Weights of a small GPT-style language model, trained from scratch on English Wikipedia.
Training: a variant of Muon for these matrices, 89M tokens.
Each number is 128 + 24 x the weight over its row's rms, rounded and kept within 0 to 255. Layers, rows and columns count from 0. Numbers have three digits each. The size before them is the row's rms in percent of the matrix's.

# layer 5 attention output, 96x96, rms 0.0767, rows 0-95, columns 0-95
081:127102158094158182089076128136120168132158109136116123133119134098154140115144105109138108136126135064063110115090120135087127126167111105068153147139162111129099159132119125150175159100144130148095148112130111117108136124161145133102143111120116108124102108142150127119149149144127111099
109:141136153134114173163159116139128106125121125116119137150137143155142119148119125122118132101131174159149093164099109115108118112151081100036131097116102070127159144106058080164109141098122124145101147147123128114132138149115143141131140110146082128139109132098140144140127101128125117133
098:125126107131102146129148157084122114122131158103115122143154161095115117150131123127144142125097117126174138130100147101152097139055142168068106083139097116198164133153149114106146180107096139148181151101099134106114118126120123102114137116116137147118131124155147144150141130112128125134
105:114138092114147117114101115117144120104135130144137120126121119120134143118137117119133123145118142115112155139113213138110087123126154163143062125158151187097152064142146141119103153204099070117130092128118154155118090106137139104135156131122135139116097122138112125127104119120132131111
104:148132132133120137119136124133139098134123135133144123148161101118129121140107129138150123140120109139093148128106110194076163150111137171114111167081110151167076116132064098158067135159102089116134094151144126145122158135126127133119081168131170151151106135120141116138122160136122106140
108:150118137127125151139126100153125107119130116137086125115145132117119113145127121134109144138141174181118190144140117103164120147111182086137177132071160207076183109139118129130118107086128119095138108146156121105133106127128128165129113114109131107148124124121127145127130094137134096115
095:127140141122127126141134149128128165114132109113130122159133155109122123103148131119092165150128143145134129070159116157167162113052053178095113157147099162117121116135095116136081143114102152115156129120104136139104100135110141152129105134108121126149123166082139134132149163153129099103
108:109120128106131119136134122125103166126118145118132140118116130144141141104120130151105135137117167164142132126061137097156094182151128125146079167122092165099104121147078042125163089167147123132139124100116159132113111148125118117092129115139109104113144165099129140136115134095157151134
082:146101112136147115148165123123127144136107155152151149133118131130115119135132146152097116133136138133142192163129160141141180086165082067153132111105157151154094151171148137173126204159159100101102109099140112098120136110145133149151144128123130127111128116116106167130150133119123120145
107:115113130142121105114128105133123108123117124133105123115135112087111112125110139126141123138132106138116103150126125055088110115069142093117218150167131102092079071165137124205102137136162125140154152139116109111118095133125153127139118141145139140134105137121118131114137104117123122140
111:124124123163103132144152114143139137128137136163123120126167132124135112137124130118120143106135115140120093086103115083122152094124069172145142133070132178088082118090140201167201164135129150127135112129151102154111122103117166154113136097126128134124137128130118116118132125121115147103
119:108112117129147125150126146130130152150142150119139148127141146111125121127126151129122121127132107098148117134175129121199155126134198087115103182119167102082120152082114040108182136116079123151119100124141117138129134141127117121134131143153107127124143096166135119125129116140142105102
094:130142125129118114120144141131163115152128127124127119097118128157109106122086127149127152139098131152135153132150071044120123153161131185089124167143136134121084102086173117132196103162130189124140168115098117127111107121142151133103148141147145121127132135113120120148111112120147133121
087:122117166161121111095130136110114126167155147138115116123131147145134153152153122117124137127115122159147084144150135126109107066059139153122170105147153135164152167063155155089148108089166074098100125111129106148130134113152130098122104129121132125120139129097152115134123082138136118131
107:108135163156123132145136123122128111132128121143122135130131129143115157126117113105137127134154117070138153121188120195097071143109110159115166152074239112126113115150097124116149142100127097124132112142145128120130128108109109118138128133137126111123149112122140132101150154102108120088
110:106122105121155144126127152124116112104115151148127122120133142102121122088139116127127126123115134106108175089165106139098053054156108154100161121177128181166143142121155091108134108172096140122127128141109109103126129130182136107152136140121112133156113159133121119085098127106143119113
086:134114149149121141124128145168149117127117140110154124129158140160118109128131120100156138139162086162104092123094155126125186108114119130072153135161083127099180104168166097065128146124156148150163182135121135127119160111082113113139156128118140107159131103128110131136117134134123145147
082:141164178111116129145168126155116125100121155128131118110127110160139125154142134122163124104129102084083113110137195130062142124119138137158149141127146131152123191158180096149130114138105160155101115139141123144152134120134113134109136103115153146150166181088140115126131122105134158105
094:126129117140149145138136130140121142142089125124118098140138136131117099108125111116128105117163097103121161113106163152206169129033105140105125149140110167157191137110175118159127137140105073149150118144132169138116125144129147139124113131111119117122142140171115141134091122134126127147
109:133134118121123151138129111142119124132124112147143116127131106130130132115131111090120112110133225166120187078077149158156158098174166075112145116163154119126131126099170181163122111085154114118110125128126146109128108110127157135101141100109152131132127123137132154108150140140133116132
104:153126113158125155127131120138132110109133107107129118139140132138140100151129138139135147140119090081148109112155174097112127167207175156150177108137094129124169057098122111140136199113133138126155120151129120149158141158134140120124106129141124105147100099141130155142160113132114149147
100:128141156119109126143176137115115153130127139123115119139113127126131143158165163139128117115140156144161086094106106168119155120130151126195139082190166138164188148132112073101102170101146101104116103090160116123125106142110115103140125168126111125138125136129147159121148123143143148125
098:134149144121148119084128117157127149133108127114100137125118144145120120119156131151137117099120142083185140067135171096106156098080119051151137119101107085123157157101176136174068117163140105135125099128129127118131135126151141123137135104096158149143114149123104124129134128131120122147
102:110117113102119110116112122124127151114149132128120131107136133136142120095122141130134118100148099103061101048141153105152153194107170123147142062130184113153107175094074142137176109165127129125142139116111128142128116117150118116106149111118139130132152119151130148112120130149110132136
107:143114116136109131096128111138165109122135116120116128117125127138123148137111119112161135119137170188095095145208207124112160162135156136154082144141130166139123147119088153167166198157118155105139138130114100128116133137130143136122138119122118127138118103111111118112134134132117131178
099:174137138147123164134154125088124126128134128106113133122143126128153118136102122129090152123157140131146103161104110131126092225123144147133149077158138086141159110092104183124082050160127123141144131124119138105112117140118131135127120133146161161118096129135153124140127118145113110121
101:092120124130153128134142126141097150139124132130139118130163137131132131109111169101119153135142092146112165181136155179115193102161143115072117132128101156195147073147131142167192090136149141134129129118108126130114158108111124170118140115120107127109106130127151155107141124135156124135
111:125118125091139119100133158108101160134129133105122137128133126109113154112147143130113150134127179145085125120102122131116108148115174162091144055135129117097152162110179138200185161144195125152111146138118109142128125159123125146108123150124160129119112116122140155156151112109148139127
093:136122112110144140123146141116126131137122136113168133128140135153095121132123118122126119123144193176183124085118073108133154127135140161144079049102069111156114050126164126101097136154105124143147122115120148162120124117111140111105122152127140130134133098128138121159148124141129128138
090:146136131128159131124126111139140133144092139147121121153111154159107107131145143164115107145112167107108150129160166038146150095148125152110075157137193102171164131129132108138133084112105082142129126106110124132112128124160140131089108140140158133144081151117123142123120110137140093122
096:146130100128113144131122117129136077110123112135168103142153115120133115155124157114133132151112108150133124127079150079157089075110157145131114101137190147160095169091124073138128113117136207150154136167144110127141145143161131126128151117102129149110160149146111121103112128132135139152
108:134134121145152140123140130099143115144119138139130134147145098125133135121118146113123113120136166090152082141082134178195097114047119138153115098126103095170145109137098195135148125096051119136125138102165105130123122134144144121152148132124123161111153125121116121142118156130127114123
088:146098153141137142120128156129126128145136100128137128148125136102123148111113135124121109122103113089155143119087127154131159199122102095059083207171137136118122147178113144105172084129137084136115123136142153127108132104104129139135132114162110098113133134147144113109084134150121145121
105:122131107140126098122088132158133150149125114132124124125153134096156117133134136149135149130132117120100113100092088113158146074177102153113180133133119146123182091138106212103055136099083122109124129115151139094087123146121148116104135155112117134127152103135128120132124132141134160122
096:121124130136109141108145117140071145126138104100134107127115128087136154150158090096153138121156152084143117193175107158147094183189106122084134098187133149083092139103126128149108130123124156123125121163126133124132135123094145125149144142142130120090137110123152120137114111100116127120
111:131112120147114130128146112147110098144114118108096099136113106163120140134122117167118134107117097127095068156124125135123175144157130115104166066123114132101189102087109172131059105161187082118132127124114175122142131124082116125135148131105122118120135118137113144128135138115116127115
101:121101135139154115107121111108122116141171143105131128110140104131127118116125113109130148148100133132113155111155140117112111062154117062165081124103097181127212162153087116113065065112148129147132114127127126134156165144125123125107139134118118147122131138104117127112128133118128118151
095:126127128126162108135110082113117153115105136126125133114111121076134123093116167153137098128114104105117144146085142129086170089165099093170118133163185118086098080125111134149133141095048101135121107142139142129112151101121131105106121142140113113116106128109126141111153156134155147137
113:087108148120128120129117136126098160144135135149117105127131139124127125143154141120133140128146132135121082137147120118101139154130095084142145170108141148139086058068110132093099111039194151158110151098139130159120148136111146151160125146139125119112138125120090129096144111121131109115
120:135117153117124144127125113116128103133124124133135142113125137154144125129140098146144126132108104150150135130067140164066179102155184188109150139099183133108127120143086068113142089080104177109118122143113122125137128147103133137119125142121137096143126154162097084123148141125143147140
106:142111125138146131138148116129137133134117123124109105128110101160130143152129132142132121127128128052099090118084146149109122135142112095170147091087059155113152113125176102112204054127114200122139139114119123139143146138128120112107130109130148118134133129131109135123129108145121151119
110:111129133125112128125089116089114141135140144113167149106131131126144117121124136133136143117125102076089191113143086100125137180143100110118154082106132091142120143200139176088068159113102167108145157138138151130136155112154125128135118115110129147133113110136169126148145118148094141124
106:100139141121133119140150128127107142108148126132130121116116134107102126144128096148137116097141168099151125100159184107119201156117140116113175134116097121085093119205182170062182127122116098156135113141155119148120124118104134104131154105139135121133144133111121124109122132117123139137
111:149133129136144144150137088137134123119122112151116110136112137128154104115143140107122141148113076164119146086087095140156115158166058154170084158168173089159126114158113102204128180156128095107122101120153134126133146112125143145124117150151121156138137142118128128123123117121118138118
092:133113101136129117125110132135123132128127116112121167129122111135152138124117130142121126118107062129143157120125096099080117123133103165161136107101083108098200180087141146164168090089099151091145110146140159161120162136094117107132129121092107102128137134135131104132117079123142165133
090:152177153120122094109134128145116126116145077131151123160105116104129138145131119127139113099129117083169183162144135136160125082134150054133096103086126166170101106115106107119159115148110198146153140128140101112139100124123132133113144104125120110118100148119157103145126141128108109115
100:116133116143127143108124121155141114123152087156125126154131113127110144134127145112134102152163111122158104095132108052088148128117099136156170069120140126228135076142115106142133124140188131110144143140149121114131100132147139113144124140122149114154129164129126163101143108136117123145
101:105163141129171110145102115131113135134112113132114131125110129141157151129121130146126114128138094083067114124065136134064039076121105101088119102135114170169121113096112119077123116152106146132143144147132128107133152136113132122132113118115125115133111113138157119113102123127148149100
108:117127132109128110129100161124098161110121118121119133144125153137136107130115108121108139142119112125142158087126152138132082115106176129187091167136066071111116100144129194142093135155180194130132109128132100154143152145164128143151125142125160120130103123120130123121103164109119123126
090:111121094126120120102107125143114081151119130142141119130131132141124141107138094127128102134132171170139134167139091111080120115127147132139116186118098080107089117118154214070168172139094101120098130121125140138120084101148105132109138122158128127118133117125127132108170158123128115115
104:119168103117140098124135107117146154127110144131113087113098111144123113142109130155144123150094152168143133102155122191139105121125126110135101107156139121136092144153082117134165009093161090129101123123110122134106136123118101126119119152123151127124121109109151142138102141108155124141
098:106156127087110102110119130104112161138183145115127150137134120127124150101135114158125134103142125186123138128208125155112139141087116165151090121109145083139134049146112083153113071153166147144136118120121123148121153122119110148138100144124142112120116133140113095148119142119112139132
113:093116143114153115138119119131119128123116124118152127124113126133129136138140125113141139115139189093129100161079089110119126178146150146127173202091094128155150154134159066114090101124069068149123130124123144125145113156129095116141112109169119142132132140115115136131113113172130118120
093:112101143104132078143128104137116108136132126127122113114104124141126131143147105144113111105127118100147076116090122118115104118066102103114155237138138117089118097107064155174147163121144105120116116114136126119128132141124171119157133129150127119086138116129128103152107128142126150122
092:157105133150080133137176142132129146117117152110120147140132106129157122144149121130127156110138165104054083101146116191123095123107181117153100133107184134125181115114128137188108103170189146129140131127113131133126111143121114131095122130121146127114133117144140147114139151108125111131
088:134099142143122135108118158136171114141123112125145120112133113119131131111114127128112104130112135114144085103157113132191151144124127163127163187228100135094134133172112137136161082163108193127145167130128105141141127139139152119108083145139139139123098144134139099132130128131122141121
084:160161142141108096105136130135147105097166101154146143122105122148114203127139156138131107139161093135132128138129092124063173128129173134073138147164095081149138119122154148109104129119121084103120123115129127123157123114111118131079140157131123144146119124153170115128121098149118164145
093:115127159120136140155102124107140151099135164102154168100138106104106135148131119146120154103106182120103127093124124152111121089090145110195155129120129126134074142170137163124076151122116180111140132102118129146112102153132122148107114080091142114130116097125116103104126173136118099143
088:154142109107146130098074127078164102116121123106105174120123159142115144079085109135129134118092138119151141174132121155108060152137127113118148094181168153097134130099120098152168088122090126109117148137146144123123078144146104152129141165139122130147116127148125112148136138126133147127
116:123144118114117108116129121138132131128097145136118114139100102120123137141134130151142143119114124147088098160203103149210098130178168069130155122139129102218114102165161142105143154117118136133114141100144129118110149118144099121154101113117098124138113132118140160128140136119121115123
085:122144162152136136111142129127137115112135134138137134125134145102147116131102118097098135110144135076106118123161073059146087129087171165181085114112161152135151106196107148140118117157147155107184123131137142152123094161116141103122096120145133133157141121113161128115121130129110122121
106:125117094125130129129092119129131121110129169101125127109130131104114126126108141133136139159093132149124214183107121101075074111109165152160151165102143153087107138166172126161164194113122093117127107116125102117113124131136102146104106129111131121135144106118114123148135109108136114146
092:142133095133142118117105120128092115125108118152126107135121121119171146104138130147106116114099131117183145079121083160103080123134105170100196114137116132123106167066115125138093140157061126107134107143133167144137133151156125107171152120119143119120133142151146112146125104118135109164
101:148122155127154108134129131141115133164137156123141130137117112134117117108133102137136132118131103074184127137172175130160152061201120126159123140141118080042138121140085093133116135186121121160128124158117153143134120120120120138120152131145128138131134141135108096145114161125133126120
094:153123098121134153138111123140125102137138089115090093137108124121129134158121138127141115120114116174163167045145115119125095168123154092120147162116096122153195158112071123121139132125072076116123125131153145137145138126156112112118118121128097145157125102147120113089129127133139093132
096:143126119127128126135152131114104155128150148119125141121157157108121138126109118128113124122139118122229129112195173104148127125129134121099171113109081146173092143128105147132175090101201069119111123129145113137134140115127134130175124152139147131127152126149143121115113134128105126138
109:154138110139162102111131144130123100092086132138111124129110124135100139128131148173082116151095187130145084139087160138120155162071104127162123162167090102141154114106151122165093118129137144116128146095167130139128128170125116140150122125115140175113117177146129152155136146135154144119
112:108097101121118108175143150128154129130125120128119126141140114112108135136129163110151138122133133136147175223108114111175175123137101123157141142068113154154183153078082160126107175168160151124145110126133126112134149147119125162148116123141113130123102121129151123142114116126119112126
094:116110128133127127128146124108110158134115135143126133130119155114126131124130097096144141109152123165148134178121138122069144092160050131147121123150116100128090130156103134079151082183086061154104131125123151136105140101138124115103145127143096116104132165129121137094103132160131122164
106:120118123133094116152085144106159132137134145092120149130142138141132124118083097111131124126111130106129116134105114197121110122069105061125165133108096182112094107122128126148118163152198084123134123101139117112160113133115116137116144143132078123080143126132135138151106130105107132102
108:114129113135111128143142139150104129103158138117144125145120116110116128112140122129108135118131108149104172103130188137155124088121148155091107176109049107092094108083104095029110174176144131122123118138114131130136146102137147132147127113151108120138118121122114134146136123125131113103
093:090131123131128146118091144123122137132152125132151189131104133110127152108111137116129120135152082182108118156157086072147118127164162102164090127168143163142087158137157179108158146069082122102110155129137112148141147109134112153122106123156116159140134115144149137131132136135118123152
090:141139108134104138101145127153165135119136128139140091134159146099108093131109139136128160145137105116140091149132048126103153075105117077082062142085179078137105092127136131136176130142153145148119141122124118133119168103122133136118129139153152162117136123128110139131140116138114123103
098:118138159107100139132142130096131110122150129115116176121139149141142121160125119118129128112156107063113141167148093040093124153115103112146091144145139122139155112099153123123090179050089138147125115090106139114127096133120137134132126159138138126121134121164114118127173111136123132119
100:133144169118111113143126155111117113150124137156149128117144076138098146127161142121163114122146140163157068125193135121085166115128138100127096126107133108099128153104163116134048143161054144123133128139088134138128121113094127109145104110127119142101115122129107104134156139136134141129
083:182146120101109153127135126165109131137138123113105108156133118142169109132118120137129109123142101113152124127132085108111128102134116132119130116080103152167141151155132122137195106197135170143118097148168069084147149103099108120117161125117172152160144119135115085117124122118126102115
108:125142102101133103126119139129159108123128148145124118136125130138121140118128141160111140123092100161147051087136141155140072101152106213115133151092139100127146162121195133124141151080169106146118151116108121137115092143130128138157122104132109128170141115138122125144104095113136115110
105:126149129141121119109131116159121122145118122142132142136094125144125148131149128131130101141120143148172149130167057191186145160150127111055114125154162104077148133119154117160092179154164176113130142104124154095145141138100126126130157136131105130120145128133147150153135120095137133137
102:142116117139146110149133123114130110130111105143119069145097128154124105176165161109158102151099148072149152139101121110112107118137179143158086118119094056147080187168102133127125142105126076133092103114106101122124128121131105110114120136098126110123132133118123136150127136149118142134
107:139128141128135128154112136124148167129105097123157150138137145123128148140117127104137140136138179150076103134160132173175114090144096189160172133149105158129109130172091078112129182060153157122116161104136143130131141109129142098109115148126124100141164118139134129127149144106130131137
094:139113141101137114139133143153137141104124118149125136142121137141135149146128160128139139114176110115129143123092166154188191147167159174180151093176166156105160124085096151101110110104095114136107139179117159157120125124144120162133131127107116101137155131128154130101125097151115111138
094:114108108142145169088101137145164139135135143110154134105137111115137123107131137141124079164146139106165141142110099146141131144112150104156106134194142168075151181149156166055118092130197144135113126136134124118137116137135122107125112126088137127112128116149109095115108128109123152136
091:136141130091108121109103113119113136164135109114136091155119167149134117128168126140116142132137181205135162174079138142136097155129110111148179102118181110129076102109114166102146115162128163157128136105165121130130120126143114131101136114120137124106148098099087117158128131137135133145
107:130140127127155139142094139139128117136156153122127165129123149116147126111127121132107156142120111101131125135129072117140140091136147092130107078164090114054149118164111136052177198098145105124138143152137109132115120115126118140111119127177084094136124105124148146145134138150124143102
094:143135133142097175093130141133124113101126112135142160114169148099145127101128108142115146139130128154127092149124133100186102105178151125111138140103104145148047139080167079124075062143128075136133127145147145104146112111121098111127127117110117145144129112126127121146130148124137127132
104:162128130129110155140145121142127120127136087141102129120071136146140131115144104134125093136140112152077181073112169155102121108158132159181123181152135120153144160101143172108183116089143118113083120144123125129153146115167147112129119136140160141143109106118100117097132105125157132122
108:138127123162100116134171132152138118127110095133112114128106130150145091132128118124131130126137074208046098128176120134164113158142147124139140134071109113113110122171174119145104096115089095127091141149107114123132132116138118123168107143114119143140158141105104139123104103139121121127
086:119141123126114117133151121101147102117142109106116128133107103137125121129076112141106132090053143127048129131120136087156154170114122102029068132112144170114119128120108120144108143116115088127126146123095154117142114136120142146111131140138106127138149123105109135138111140123140100130
091:143137127141140125122141113144175115158112137108161120119110110148141102117122128102112116124112104125146146144160209121156135169154078161096081098095106090143075157085085155139072113066144129124128132119111166104129120134127130123104133111100115114121121126128146134127115130127105102128
092:104142120128167124145111147110123150135124121142139126102122098093102114107112136095138105111152108117159127088110102128117187186146122082151071110153119145053082169116142155152111100118117182131104140160126108130124118140135165136164151133145135145093122120133132108115111152146116139129
111:135112143118130127155138129127130129111123123131128140101156149116105096144122117095140135141152025157164129166132168127118120163065165097115093090125153151133105177168149121159120159132113141134149116159097113117159090107130145156166159130125125114127152151122140139106132143122118142146
075:134130123130123141111133123113144131115126175170140121124121103144117120139141150127135111140120131127179171124138130109160080111126125166161088099080115167150123066158152104135159127095072155132124119142103098098142131118184123120144143105102139115122153186098083120123154134116164141124
100:103125139150107173144162136118142117131105158141129119121148109144112134130131146094135121160148162124127149160123117188102144148128059148147108144157085070169094175057181118090132134093127114117128116126132141147121147107101128104133123096132120141123103135126130151158149116143153140126
098:123142134116115114133110152096127134143127132126147141110162134135144144139121124126136139141092121122149062117135150118123130122151085183094088107110193180123127193200139144116095110167167164129156118117116102125123142168115112115152130119141152149138120122146145109098122153114121161149
098:075117130130128116170094118111135142101137141160117154115128148134106126145141139138128103163158083101083181143099102160101099168094140130086172151089108118116150140138154138070076129134125161122133124147118137103140114140157112136192117119125119115117115142123096131149140128135116125084
110:139129106127096126112125152119129102136135112116116142127131124146129120115135108119131152147122158155069110196123148109153137151112057135169112088122144070105150152150152053095136111189186157127131147132111135118127147115129102117117138112148142122104128133110116136156107147117123130155